From a checkpoint of a small transformer trained on Wikipedia.
Size: 8 layers, width 128, 2 heads of 64, MLP 320 GeGLU, vocabulary 2048, 1.77M parameters.
Architecture: RMSNorm before each block, rotary positions, no biases in attention or MLP, tied embeddings, attention and MLP in parallel.
Training: a variant of Muon for these matrices, 102M tokens, 6214 steps.
Each number is 128 + 24 x the weight over its row's rms, rounded and kept within 0 to 255. Layers, rows and columns count from 0. Numbers have three digits each. The size before them is the row's rms in percent of the matrix's.

# q: layer 4 attention query, 128x128, rms 0.0861, rows 0-63, columns 64-127
# k: layer 4 attention key, 128x128, rms 0.0888, rows 0-63, columns 64-127
# v: layer 4 attention value, 128x128, rms 0.117, rows 0-35, columns 64-127
# o: layer 4 attention output (transposed), 128x128, rms 0.107, rows 0-35, columns 64-127
q0 123:127110123164137127121151132132167125118153132123124131119166118169107149149105125118089123159163132074132121096153123121174143137117131145140088159128166134115133115127131119107150118142140075
k0 108:122108148138145097098097127084165089139106148103124119138129100146132108129081083117139165140155138076093113102126157133133113126094131129140112148171123153112148100100142121140093160145085119
q1 090:122109099117121135153101100143104149127124122126104105150116136094118107137136128115150157119081136189185159147153141138138082083088132116143146122119077134110153159136108108123109114117175102
k1 101:164080115123119138144086120144140128124053168100108132138113094177105078106124116149122117137104106088080118165104109155133127133120097094168139107158113168161122139162110164136158141137107156
q2 101:134115117091113125170117131076060096161161106117121135133114093115149083144158148135127128154122111141112144119110131148118100173134123132131107092150140110176100090117154165132105103081111127
k2 102:138119087173154148122140114112189078080165120146146145125144145112132131122103111132158140153161117128105106105115130113115104147118115115121117170073111120132127112109110153131070101118158091
q3 088:140099113139122095112093150120074156097095092117111169138154122118121124086185135092157125115118100152139094132126141142129149115143130188079142115137155138131125116102107111105100119137151106
k3 091:121114133094125153148121130174138134087147132108125156086108145141116160106137137141094098135098158117109128142137114150117103097143097102110114097074125135146078149152134192149188134147150123
q4 100:117139120104113142116116182102119134118108083134121124102169112109124086133122117107199094115119094126127114156108128136128112102119097123114119118138169113154087113140112127110148154148086138
k4 108:123205146124120102151130059161127102117147122139117141118089133115149143121109115182119156138119144122169118135119128147128131138108150129122132113155121147120132134141113173096158137130141120
q5 085:142124096125155079111112135124113167123083125144091120122120124108130162104114139089172114133117142191102099102109116125106102111124126101112140127133127159143161121116069179117125154159177107
k5 099:085112133122075118107142136170117126144102094113109153115098137124080123109125115202163119119123144103158128111148068134154127142135140091113114124137104079160129150094117130122145150115163138
q6 103:134125145127124132124116129140120100103118138127148154138132102111147116130152111110158139140132132103182129135113129161145079078102147114176142164166125121094075132116155135097127124132093135
k6 100:118141108115128130140132098147147142134128080146100116092111180146124141146166132138107113118113123150190101114124139159132114105117144132107097157125101128164162146132103127086137147104131156
q7 097:125126088112152131117124153100094119133102126135101127130166120107113136109144138147111137165109114084131133134103138120146122136143113095186117149140158113127096134097098129113117124135088125
k7 097:102140136163112126156106100115138140124151127116180129117119095161160097104126160058102133119142145116129110104103116084077157139130132087135133197136162099090162139144148107167141139087116128
q8 108:108135121126116153132090090112138145132107145114113150132131157111127156110094096131155127118156144107081095145145118112103086099120147145143132202157117145113122116107146102112116128147076185
k8 105:157101129143131119094113130107117149117117121167115109118123175108125085140143126177096149125176124163133140092077119134103161149117135124129114074133132106134135093109180100154117126121086084
q9 111:157126146169182118100117186152122105123126140115105161111117093122146120091108177150131119156091125116184135150105129141156135118158119115099141126127150136133134129132099117148126150123133099
k9 112:144124145156118142149159104121104122140142097128114184153148095146089102159092125095117101099109126112130126139145131129132131130142131146100140103146170106101122148158067133140092073093150114
q10 101:117126075119143175151104123174154092147094153138121080146090165142100109179158137147128146144131127144145093110081097131108104144093131101082152110148070107127109107136109106126139133120124163
k10 105:125110115136096104073114136149121145113089090117127142154119105093126113150118104093133134112143128133124086120104154156114105087067158144129094106126165182116114086127128129129121137187087151
q11 107:162108136065105095136144085181055112113135136117086144156127125117155136155116136102125112133138098102105114144124146149161101144123135084099099142150125129133157093111119115127115098150146134
k11 105:138126108127104136143146124125153122098165138120113148115172115118108152113175163139104150138072147166129116157152112102103102098118168164083120129123079145113104121128164146084114157106135126
q12 092:105131152149137126136125123119114151123156128161126133155106108116108125144113088118112086110105166092099133122165134131196175175156145150130118130157103139127159114104126128104141144153124127
k12 098:080123171150141119113127126124170147137180103139127165142134165112116136111134099125074151164148130140100114116134079105124138196126104113142132142140141135126137141059149110121094142117114117
q13 114:142112097119132149131129168096149140137168104133132081125142155119103167156104114184130145143120109106140160129135120156132148153123128146141106114098158124113121162088127134152112128084120161
k13 108:114095165140116124169083106132152137093116158136147152146144163154182145090141140118086162146144152123121139111113149116134107113092138105084111129138133129090124117138105076069152167142102152
q14 096:135166136119116103137128128089125112147153142065147126178119192166115125128129135124166130173107075128114113126126173118106160132124154100163128133127174120138112106130154123146120136109150093
k14 102:116132140109145150154109093117148132090075139150151111084085149109130130123143121145154135126117157108194105106154086115112118111084137115150135113144129158155083108085128134035130114132132140
q15 116:116117099183099161096105173137142143118090115132138135142139141105143144118143112132154123119142156120136133142112140121132121145143086133131150102147071173114115078145121125138100130162130122
k15 108:091118129145164086104170127103133148140104146144089107151101150124145121134108132086160140135101093122129146147101149144154115093107142173126129115118093103132120110118128147092071150107161146
q16 102:172141118139103181156180158130128144200107142121160145099158146093143109099167105079173140140127144135117137108127111116144160101112124144137107133114120113125097147090092105138115078155158177
k16 102:090141142135155097135169166148126122114150156171095134149113082131105149131139113115154136103124133091138139130130168091111115165139137085143138104171141124104123092153110097143120115125107081
q17 117:092137110121089117126136091140112081127157117139118105117137114160096113077122156124113080090127146128111127164130148131129094092171148130119145168103087164131105138126152119189112156109166160
k17 110:119094165120116129146146131107104127145146126105162138084115167148106156101150133140127134079131088156189139135127081141109164126156092107145131084105122144099174108059110115087158124130121125
q18 086:149130123115125195170123136141107138119103095119133128100134072125146119131160150164161161152077129146180113132118109133141139139114124126117140115087059098152137154162108134112145112135148134
k18 119:144132156130079162111140119153132098141102130100084112124135150114122148066115177143162151118128127150173145152115128157113119084097138179171157135100144129127142120133117143137137124133142144
q19 106:132121149140133118155129126075139128105093136102060154151150183110126098141108159094155093126172155140138080147137124089077130112131106118105143124113150118118120111116142155104172103161120129
k19 100:142094124121153156144099123129089151112168116126119130118093113122127167131186151142135092144106156138140118148107113155144113138109111161199149139124092120115080124095083102101161117117102137
q20 117:123112131104071140127130133118153119108137121124134120127131109171159113116156107169097123144116187143138134123113083113112102164121122117152126102126143151091121145154117128138122132112135172
k20 103:106121133126132125117120122161119120114157172125115140091081177075130149127134147100154142085120121115117097147143092122141164153167104110078121128103172057108107147140111126138147119126121145
q21 102:105086145123120039153141164145138150162146131144129152122150129110153141137130105119090138144122096115130121136116116155156153132101109128142136181109133076172177136097121130147111112114172101
k21 106:153138094093099163129099122136124134099081150124162118162110189173086089119117134162126118134101140145107143164140131120101108121115119118109171165127116134115145139164110131121163139116110105
q22 102:081121107123149132130122162159138158099138109153148154113185133138146157137082136098128114161121167102102154124114119134167111173127176155151127113122130195094168162110147126124134150105127121
k22 099:153151108141170138108142114121138121105091167083106141167105131132129148139190172112110136194132121140152122145122094116093136133085100092119099132112152112135132130125086144129144112143144123
q23 117:167156126119154138128091105123104125128136087126122119118121157082140094173165119099129105110106126118159142177115138136122131135122133148122099094108105081130094079085096118145087099108117143
k23 101:129123123106100121162136114121126158113144139131133111158140133115132131094139090114163177146125067126098128075127116101128116102123128113122122118128117141180154178126133188105205153128120125
q24 110:169135169096152135120134155143175120100102125106135155106093127134108164120130136132155081114123118111174131086127132100162139129093134145110062147135125154126160089140091173131126141135126107
k24 100:104142125112072108115123116120152122142149163149114103116130091128152102122147132099113134137119113156116164146100171131090111100104106106130120139121120110143179115142088121069086101139114158
q25 114:087148141132111144147072122089104149095116145115130108097124082136134149097134170155117138158126107113151179075123125151125138124159160121129102139141093082112151108129147103186147139167149133
k25 107:121157100158114138161099173109153106175108109118115130140113145124164116141116134172137114085127101153139144135150150162113119111096115108170091132096117132110132173148169111074115102139143136
q26 116:173144108093072116158122093116103147090146144123117181092109100152153160155073160125114132091118116104150152145151075107076135109134152127097153106132131127102118167094156138134110175109120134
k26 101:204108120142144144122143164131143151137166128105119130156114140107094147099152080124109130124169140138141166108092099126129112155152144154146102128140117145161156138162098110125108145103110130
q27 119:130138135144136081098138142132166163126174163122121133123136151159094144105106132123141140104124129091133119136136121154144044114109144140123148166119140108128132149137147103143125099105110057
k27 107:161104159105187179113121135101116069128137145154177130107116124139133094154107104074111109141129142101142133127122152120081155133160129156152095121177098138137113130119122137109143134159179132
q28 117:112094137152142109125127121146110120128147113136115140140106144131158119111094134143096136095122139094172114071116106110086128141147115125141146111116127085078129132100121136155140105087147114
k28 109:136118156100138164115124138116130170108129112117157140133134119114147069163113104142115125112115123101098149112138152105141074161121101123119113147132151110126124162165089132089117134119120137
q29 104:120181163165110131138113166124142142083142150122124113147098100102111133147126080106123163060103155114127107144173130100115148140131154177094113143119132132121121148139121146148156136114096123
k29 102:122126161064121147090081113150109140124172078114120132104152130112147132085123136179153128155140119123166127136149108151133102119126104159107173108142116127155131131116125133113134132097171161
q30 107:116123107150146097118154150112142144139114128097127142111101128130166117142145125099129201091082107145153147096166098143114079160086154108145094126116127118142147124176174123087119115104130147
k30 104:154140096129104144080109117128100144083121160209128104116157119115170131119131160145140119112145120118113133139144145140123157105124114102153125158142102115117140148144114122113149133155123159
q31 112:136136113150152101095133136109152131151140126094115096160113098086094124140116152138107126173138118098131103124151114139160143122112132164153119120134129133112115144119140117141138157162152123
k31 116:146162095126092142157118106145095142113111102114100162113109170124123140116136129163113117082093139125126182139112166131104092132142159119089129102079135182110106128154131168091167123134129160
q32 077:163156123148136140127141122149152148116105123146127127141110104102117152151166123084156154092118100172134135120119148171101098119140139122119139130125150104125089106124125121148122147113064162
k32 090:143109169139135130122128197095154129108109103145109125137120110132130145073074098136137130154178122084157152132137129112138154112123133130131101121152128154167141159122120125099136105123096093
q33 092:127120099102135143161122121125080136144151062140130144115139063118126161121148158144148164100102108106125157106139158156128096126163126129110109154099153125132108118098125089107110108142155078
k33 100:154135103098141161154136086156134127098111177114129129117104138127139116096163159161098124144086113151115145143110144136118112085121140111141117112120110157131128141173138172084149106099134170
q34 109:132119088117129127159142166193152139142116166133124128138125100141085109163146120162120169137104105089158121118092158105141145124083164114116120085125100141139091158144114060091128118158118127
k34 097:107101148135107175160144161130125116179135145128181121109134123112154115140148159118119150096130126139102111095111116152120097154141113164123163139146141165076077118114137098121131117065168148
q35 096:119138080149072140142164144084129126133117130096156123120144146115108139130083093093122109129154117104096165134116138115141175111127100155127109113154163127123138137134099123129126095138109138
k35 098:121139148134150091114154164152154135109157133156121124159142106136136159117142102100098128127126128157116111084132118130143126106145100163109127113130155150103140117075168110152100156117123133
q36 087:108078111123126129145154131139140144101153096142102145121120149112130137136121136131133180119159120073084145087139146145099178101148157150091136159099151133147100127105140109159129123138122108
k36 090:148148128101143181131123144107156109149099101106135102154105129139135135120119121138160101130145096143097150133097135122169120151153160120140134107160153157117099131136134123104120154190126115
q37 099:171150142115152168135146088151098073100108119128144140108132159125127112107114115114125116126120114102101139140114116164100097124108125132126176139129126120146160127147149165160155139111169125
k37 102:169099081138144152110100105129112128117077150094128169105077152123118128171139172109130154141146141154177126124102143119139132125096152125124089084112120133151114129145137139122149101154132153
q38 104:136135110135097151145121169073163124115141084083124097168125120117176116124104123129137166151144110125151150148077120107137129149219132172105143141109064158136072149111129130125128114085123127
k38 112:131095128125102170112110131139150104137079133133135123110090123152153140129120081116158195159146129113129146088139125110147138090088097131149091073131122132142128140123109126141116127148132155
q39 095:158153119137086138133173121108166165135142135132115137166122121154127140139096134090099103136123123109135167138137168141154128120148117163123114124111122161081111124165141133074124136142100116
k39 098:147107143126101133119169101153143132135124164119156142117140094126097171088182086117179141170109123131145135127135114175130139126096106114131173102109135103138104155138117122091096116134112152
q40 106:123122100125101126175125170150118148137111101142141125125142133168179118102096132108172141146140176078103129121141129140119132076098163133148127145145134152141114138132146114068144120110112124
k40 114:135154091149169149160123115119164140108150136146115083135140134132110075131142122109171148180124118123120116100088149158101124127112136133169146165153143064121126128114129130148115080141134139
q41 109:107124139169184149187119125152141095167120117147109117129097143141096092128126137124105150143184129091116140074109135126136052131135127152134119124161129148146136105115144124073130129154130127
k41 105:110096139134116134131159134107129138097140090147107166072108140145114163105124165107114105119105124148080121154141172160114149108135141116129108115130160141088115139116130077136124116124084156
q42 095:099137100131135102147126130139101095170174135112099145115164161117190132160154099152102126161113150099163161119140138094144171177121102121157133105164141070100140132164163126135145130127154145
k42 099:095164147111141127095157132117111154126148160159140107148093149124149133103132144098136120166157124123110133115137119094101171142174133121095102178141116159146132118103133101138081162117102116
q43 123:161120142110127118128144117136103111164144115115111135135151102100136143157124127145115115107137182117147127151137122110168144128149116089112170164098122117089133151162129100183130147149158143
k43 104:097115082104115168130156153154117116117139121116137136096090128108119120131130125089112167152123141129171112105146113113122112142153084127122118104176143137192152151080104114100117154099123133
q44 099:176132090134120128084100110178156150109123104119162133099120149126129133113117096115183126163140154141146089145082098111149155139131143166139109144150138111113110160128089140063128142148104147
k44 106:138122174111095168108149129153114125129108143064068113140149145117105157120128106112129149150147102142124153126116161090121121089133157096114140138127129113174161097123101180138111098169104183
q45 099:117127154111130143111099123144134162131142128122118135111114137127113082134154159068144133102115123096112149106085160104167158138083150126115126178112127147113065125163170105101172162146100157
k45 107:149119120153083120110132132105151139131159100129096101162166107154130144107119112129162193159137143155143152126158125155125140113105133155130130085125153124077165158100111107122132113114107149
q46 119:143131114116156110094140136109112102181161148141135144142124126109136131156094142133116150117146130126152098118176174142139130078153150149074142126155120135118116091124122158072144160186125148
k46 113:139153107157145148118108127146115140155121045144070133128158116122124146057144097166140110162120142142120157123111116129104122115150146142108147136102113122139088149145077088102097096140085091
q47 100:134122128158139136131147141135138109075145157140151163135108147114116142165120127097149139111108097149187131108154119117093120181142139118135126131129142182159115144138088132158149084094118134
k47 105:117148120129100117098087120138108121156135170175145120138130107146123164111139084112106140123114116120116129142170166124162111160140098111145118109154144138132134118147110065194178128106177125
q48 114:135143148100146110103139114123109116130134122146117135147133167169125099105093136190109114098159151103129155118117132124124115159161139071138112165147104118155136201148177106130108137145123115
k48 109:120159079110103119162090128123128119130151113145137145110159182104110127116162135097083159115140149090145123188135118136165119141121139137199112099139145148143142082130143157153099130094121135
q49 113:113115095136117130134110105121136119131124114160125096106078103122123084127165151098122144107188134119152155151121088142114125101146115100113092146103129161107121123135104111141133156065132114
k49 107:144170144097127046152124167117114113138140120101154149141108126179147158128159117088122113123132112127093125139105134120142124169166134160162121112114124097164163137139092120081147137136121114
q50 115:136130082148146089120111102142145112093101099177119129149123128106120116155176124135128171113111127179168106153121119166119130126103169126152141122130091119147104136094123137099137126143122181
k50 117:116136151141121157123124187110131110127140104128097148109149101120175106140111122115132161142160105074105104125116134124136136161163112141109142131159170119087144074106149081148114169147083078
q51 109:090150137123073116148132137174105134147139126111159106130131144129164100136157119126102146137122155171132158114125158087089104131135166112117148076068122146128126114122142110166146152139146136
k51 098:141096104112158138102127140084159126156154091121153096144054135136136132140129126129140117093151115086138124128162157128132107145168101117147113119152143154104094117166155136134113157157120148
q52 102:129147108108119135119160149138153131104084096151079153137115161148066142122151121103123178132122129072123128146117077125136164140145133108111098130134170078136165106135138099156095116150153111
k52 106:127127148148103130109083133166091137109121141143099158124120149089111095075140136141095108138120172158136116101109137157158130100118129129152120089130149094157120150147095167094135108134121169
q53 115:136069087127148140148110127142100146143127095091102148109144092138134106105130123129127110082134136114180125124190117163125093130130121143133153121162164126102146103153160146132106180135128102
k53 115:137158118118155144132097125154158151118118122133111092149149137111113085103120121097125116124137159131153144167105100114134148166139117097153145129095054135156137135093175123114096089100121171
q54 103:112151178122132201151163133154135098129172133100138111129152106128111118115146120138149140122101130097143151148140101095122114122115113132122104162109115133157118099107139111152159147128096143
k54 100:112139136108142152098160097126156106144155131145137104098135124125148133109163091130136131102105157148151117140093141139140145103118154121110151091139118130119181146104084132159138098147100129
q55 118:109090110135126098075096082143125149127121144133133113109129131131153164132146174137151136108126104115147111104101078123119118112137115101101117149104070138131130172120131118107143088111142084
k55 122:132180137132136113147119126106124115130075104144127104137137099147086096147116077097124124128159122150131140143147113111117175156155128101118108158107143093100154127114104116115090170089131127
q56 110:130128124171128104136124127089146105126141169122071093112085105142130157151092097127141181132126134115076156124118131110114151144137128080158129115159156120109154109142094156146119115176108080
k56 098:152115150126162153197129099184101151123102114106173138140130119138109097149146145129141128132127116173139127138170124129149134144101166126122065107116115111104140137161108151114140110102167152
q57 108:134130107093129109159141158152173133152104074145160152089131173138112127159104149105127156108087117159148117121110119111147140156102117113129108130128113135108128138128110099150113153129160099
k57 103:055173129135111154122174134117111125143119213167116094133124099146148126119160098089183111100119116104092125131078122136140154174097148113139132147124128090145139160117151128137140131119156116
q58 108:109113133148156130112119097097132134145133149126134154160127090177108109149111098134146127163134161127142139103136113130164079120077140188165102133136103085120106092115136121148078121118125130
k58 103:149094109160153143109172163115098110100101093148107069137143142104165146117123125134154104107109104135098155135109157158127141098115126113137157093119123143192164180117116120102150161115134126
q59 117:117147140101137120165145118121122084129158132086097170123141159121174116173146129129076148131141107162134137097143125111124177141156123157151119166122111150162159100152113162181110131130125116
k59 120:138112141098105141133093133145151123146077132171112107101100112123093154135133154123155123137133111170153120125066110193113110074150121133158144126117095100131107130140133169132159145120137114
q60 110:098122117126109140178099132132126143136151140116062155107117152111079113147111109109118093129130154124108098116137129149124119118109137119129145104100120144086135144175080102100099112163117144
k60 104:115119109120129118116125131147105068127150136132098129165148113154143100132138138135118151140162061107144109138121082199079149150136161096139115107142134102118148111120173108120165154151180148
q61 113:166130140162112144131089132163123136141055093117134144160099170150098125127118136141142162137149131137156115140102087120139109105153130136108107111111106135144128104131122139125147155140147142
k61 105:088103160112143128093114169074113114129133139136126169164105105111142135164169139123122125119140085130103127096128151098147111132101132125108139102157114145135111113092130153167104127182142134
q62 114:133148077158185139112138100119117142124106148100120118137124135106139101167112142127120106121140137065142123125095089118125143101142159135116150106145122184074120152144129121147102128120161086
k62 108:163122122104093173130157140170125134102122105104131180124149132138101139168149120103126147140098100119139178128151112158141142118130123142157096088144146098120121123134131120112130135153160168
q63 117:104120108092121131137101104102204097135170153117156111137102174117168113131155135125142107119146143085113132105083165167118131141114150166179108113148131110178142115156121092170168166131121085
k63 115:178155102155141134132107129164068133158123141132181104142072136125151136118135118120129180147115107175123128153154130105154095120112152130138140137093112108104143114112162165098161142165103130
v0 081:129070153122080109146168120101120141123132160127148123147140132098106150134145139099128076138139162146115149120085113143123139127095097146129105137135083137119123117125113163136137122094158113
o0 078:128128149138143144150133110136136149067151124189168119144117077128160110102091097127130154119122092099141159141076104093114116131140146115157134116139133152160095154127128154113126129094138099
v1 087:130099113109154148184145080139104122106196150129169082119131153105100143117108152127156127153109165076120113105152139144125162143138155123120124131126145129152101150119138161157147131111101143
o1 082:131136121136145126145107143148143122117150107133156114129114132156151146138145127115114125092120134094117133129122122128140099121181149171129140075187098137112110110133118068137132118094126112
v2 100:135133136090151122090133110133110126144149168105141181122124113139139156155137098099113118123131116128136141137180160120091061142096105068140107092115109143112123145117138112140165131105097099
o2 096:117166136146144119153131132128151145157142102131116181135146150132134116087112183131144129133140112135132109116113112107120131144116124128104202145143109115127125152186111114117172098143137119
v3 091:122157110143107138165085128147114142150156128171134174103156110115089136108100109104099110109079125162128144118109085117149127156133112158112144131178110126119122106155190117156150110110151110
o3 086:125133173157135132133119133123131147149137100137161111124127137151132116122131087172119132113139173097138137123157071130102131130152147117109095155121126132173160117098144100125164132122138087
v4 101:121123173110151132135105156146113152119132106117163116130160122130150202099137095156153095149163124136095141135171145116134145118131093137123078120121124154167130117139113138131143165123100101
o4 098:115127157144097189103113142151101125119144136139087137077166087116101102111152127087118109120098113095168122106115110107160125157107121139160104098122117135153127093158136130165151113108139135
v5 079:130101140171133168181153157079107127165131106126152099172069132138140097123122118136138152150142132153110138126175092135125107157130121127104167129152125106167127102109104156131105090133135162
o5 081:160138127145111066119131137112124114080090134103136148130141133088128112111126124102139147111120129088119133142130188085142135106101148136099103107111184143090150132150129122108079107137162148
v6 096:090125126119134110123135107155121145130159153061139135153156110158148139139156107165126149130118134115112107110158116123130119127090150077114118147192090096121129113142076144111153129135142141
o6 092:108190160146151133116109121124111161147109108127126111118099088152147146120105157140157096122141097143101096104140098100139163134126096132075122135134118153186141097134150124134135153145132109
v7 089:090140117116138127109158100114147143095120124118140138144103156151119163059091086171096161114115131160109131126165115108117133170077119158090089091137136128108105170128104132147161110116148110
o7 086:129175150133145093147128163129062117114167111154127133107183120123129143141109148111102124100135085115109158145155126103134112102121142135098112109145126183131146113115082174097128108148136134
v8 082:181141122136142127106128146131176135144103129139123121146115142142103121149119084100108112163113153142141113085128107118142138108153133159147112117148121137127121149101108119107138129123108117
o8 082:153131105112129119135113122109130133159125156142133140172146116146083111132147107112099130140148120135158120126090123136133134102152134087083114096135068157133090117142149099119140177157143175
v9 100:120119123126124150103110156102134094128140104112053142185144118110138127134114114139102110132108135133092113078142130136101119116103128173122112111130099112144169095159123154157126145131171138
o9 090:124153095150101090147165142123129167098099103098141121146175159177138076113143087126120166184114110129117131118139137126109125114116099104130127088121113129145141137121178110137110071131144105
v10 094:144123165109156121126122186158133150127139114125126144133113105127141105124105132101121138121110154172105110142098127159136150148086174092102166100120109159132159145086133088131120131124129129
o10 089:106159142092093080131141148100117097129126169135139101165145112127167142134104133172106114079130133059090151085128177140166148123112108108119112140153123141163155105148143119113127102147131145
v11 080:145165131147074119125131142135130163137123099106112114138144149060129085153087118122134149136112124175158101128086124130155171134152160125121149135151110163166123139086165141137087139107117151
o11 077:138135160152109162111134170179133134106090125146142114105156099143189140105148104122146130124112122106138114119125111084137147134080113091151139163122147106130115135121136131115150197163079118
v12 092:119080148140138129150104137115183123090145115136135119145144194099098140119117130082110124117149115117132149147134114125143140123120141055113105139148102114135135157126086144175155086125114102
o12 094:128111101131110138169125156155145138132137126126136132113151106120090117115097133117142136115165139136066124110055138155117136160131108092141175107114094160111114143141111114152135114113126148
v13 087:101121122088101132107151095148112142138168080141110160109078166119161123115171127145156140112125122117158103138145114106158067156084156126155147157123101103143132166140107120107107162111100096
o13 086:113142062172151138115131109112159168159154134138145099136120096121140065140143175083127058151120145131144124131150163132163131151143111141099157104140129127114133108105122114141119125140156099
v14 088:142150118140117127168106129138138188076114125161126122142093110146132139120179109154130103083122142089145136088133165134137097112141113067124103129150087110177110161140131121160128096123102177
o14 085:108136086097147132124153136123135111172132105122110171117131105157138107129138143093141148135118151089151062124097115133128094132165128076105132151161106155104100119112171150134124153107130110
v15 092:182124126138150138126112128133109137093087087170115131135146121122126093164151111095127119140129137140107137151148104195126163125110124092103099173143108146130182133120142119122177124121138129
o15 090:127124105101069119136113190134158136130117133139144122133153115109110074151094135142154116112173135092125143094111121142126145143157127123084142115128162118143075143146151134106152159116132136
v16 090:090162101151109141144106094084125076078146151142088135156126169135097147097140091136101105134148138141148109103146143139125144111133139138142128110077165090135105147093137097165145148155131138
o16 083:137152111105153113135090137084129122159117138114146126112136134135124127144118136090088152127079142145137161113109127142094125087135133141124167147134122154120130149084099150083151086122135126
v17 086:127094136147117110180169144132121123132136103149110147133133134088182154102133096142139116131130113127135166130137160151104144098093108082132116146115140120097099121151170173122142149157149147
o17 081:140131117111150121132096114140117163118105122126175119157113171126138099126128127140202137161124168128084090130101086134134163144126115111166136131149125127138132114135153147143118097158110139
v18 096:095146089135155148136116130138134143108177085110104160125136117161129121113117136138129111100148139184175113156112161091141099076122122125109132107125098129158064110128092117100107113136130130
o18 088:132138077094152122114138155106114118084112136124133134150116135126173107105129122152137140080127123105115130163122139107102169132129151142122148127178081147123181119109124176145143109114154127
v19 087:092139095106091113126150141153114144106153130115135106144114130104120121131116108123179155067101134145127133142141147153115114102137117134110081158127139114139136135106104122101100132133134160
o19 085:139112126117142139091087127130144145144114121146097117104117127167163137093113164165156107146107110113130124108126126135152117096162123172142121137138123154114114090109117138141144141134181084
v20 089:109073147119124127118109117160143114140139136144113140116131133124148115058154158108108134172139107149114128144197111136142112129102098148118113110147133131128148162129140143164102130147121126
o20 089:123143153139130142165110123122144112103140155112122181121129133129071138110133178116083101135125113118082145062128135111158116125087148145143099121144175141124119132136120125132091102175124135
v21 082:123087160200131128076128101117132129131148085117169177144132131112112152121131134118108113129126167149084094129149134104141111121095113124141106159141125109161131110139131103103128130156168113
o21 080:071145118137127128107137176134125130111138126143065099113120123134115101102104132119084115139076080126156123131116197101132080152133142136133132087108164133150149116139121104124135157151121115
v22 090:085100108116120164131147151124148146158114152145145137093136150114126070110112173133122142083132147135127144161103154157154111095114109109125167151101109113113192138121111135140140123096149132
o22 088:153096124107150112134137122104178170072151144100100132109111128123161164120114141112072113128144131135093137149165142163150153150134141106086123136147108148115121134107106123102106131169143159
v23 088:105205111131166119144171119105123110110109167133118097124129143113132133129154140132154118126099129095112149084123131114160102133103130160166119196099140141134126117111107133157154128092132072
o23 087:112082047164148159109166175114119135108126099143130137099126122164110107126163119092109152090102116142148155126135095146120123146122110153117115099106120124096150087158108106093120122093136146
v24 090:129103145140080147105106108120106147159140089124111120123123170081148141096136105127124145113135188168146150102145131115156115130142123165128098103128151102099154127143118154142131171129115135
o24 088:148142113175087093159108137126162136113137145137132109120158107098160152148129099110134144141127146167145134113134126129151132100073154125181125108129165141068110085112149127159142103165132107
v25 093:146122156189169119106071097112109087125104150142130115160126109173106147124128124147109131109149143148113110131158135124122151110087124102169071094137082132096132144174134124166119114084166129
o25 094:137150106131174128126177168130100158111156080147102131106118079119170160128132142115120151141141077132107120120111119129096114136132164166142106114151117110168108126118136126102132127139086142
v26 088:138114124108142121166143092101097120139102129147141125100126124143108098118099153088130141156101103127140050111101125141105098133156152122145168125157132134103126141119100129087147115143146122
o26 086:111111129100164132122130110122145116126151122146082134179138137130130135110137164088134129135104138154130090136096137128110150136117118173063168120117136124148118169133171100149127136148118122
v27 091:107130147149177132134170140095117089152134108166154142134128137124056072119122130099077118114098094138119144132164124134114131141120162180108117109107125122135158144153117119083138107180120114
o27 088:157128164101124143162125122110143129109154116089149131130162168077136155151150104122164124133118161142110109168152143128135152101151156180089111113107116189137096115097099104108133156162106146
v28 087:125113152134153137126132143132151138169120130119170108161077163097141102140114138134133100117105151100160142141140111141120132156101147108151137081123093139120114110170134157136137116132106097
o28 084:126148114094120112150139107167113127133173138112162138134080073132163156150077150119112094154117167140135126134162141133147125112123123147173130095121084173167124100171159142108125128137102131
v29 088:165136131132099157140146146115131122107152170137105174135139108109157123152119136139118084121121094115163124135130111154118190124133118160131132141126119162139105130111165098093142146123106138
o29 090:136116143093105159137071091165150145122078120136144129138129172135127127155137145130123172151114157124128117139107127147132122139152117109144115154128119090141175141154152119111183129112138152
v30 097:123124140119147137093154154135101113155101107073141075076132138138086118109066144135101152109114156098092100124090114154153123124170130147172108123107125107179137094126122142138086113133096177
o30 096:127113164143093122119143191139173136119118159103084136099132155118116120144150102114137130116164088094111136135148144161172126115113100153126111106105112132104096128115162161140169131099132143
v31 092:123128090114126155134114134102119143126183131090103079118080060140125139137117138090118179167172106126130126124140135115140129118088088105137139096130116111139139111131130114142172119131112134
o31 090:115103111124134138132112098161146132143097128109151133139156131154174130105088131155139106103135097138114118105154117132160124132120128120110131157112106126129148162131140120168144106091180120
v32 092:149106099090119125149125127116096099057171075149122114146123135139090163153141093126093153092138144146122114156103124139125138069082115116149133124133162115104124166131115135152174142136095090
o32 090:147124104121117125138099162152142135196175112118122094150136116114148118144131150168081105122158118145077158142129111136133080148095103112138128094160130135116112130106122166153187110150134142
v33 082:072142114121096159124173099100131122100106106144067130141136089113131108169150156110150125100093104108120141102133083158135097140158145138159166117150105044137142139098129117134152154152111112
o33 080:100123134116104112157097077166153105091144112139106116090087135151128094134148143162107159090147146153099133136146112154110157154092100121124161108126143133147176100161108120138098141145117131
v34 099:092126131135172111064146120104157117104151131129086173128120131140102140115143132148146132172155151134089113107125107151116129098115129095115144134133108114098150127146102111136146144151121145
o34 092:164120073151120118150163123084117113138109128099138107118111124136131094143130135135145134127135082136147089134129124142117143121149143097114136091146121162165116134149072135119129104148092088
v35 087:103157142130137119153124177119158125105108112163078113154090169163107149171152104148113093131117130130139109155169132148129148110132123122131096120120182149137117146168109160164156113110130174
o35 084:139115112112143104106139134119118147123123135152136105111151145090139112179161173124162117161102174135123109127129116139132134112120162105160084121171137137165110133092123138120111131107110133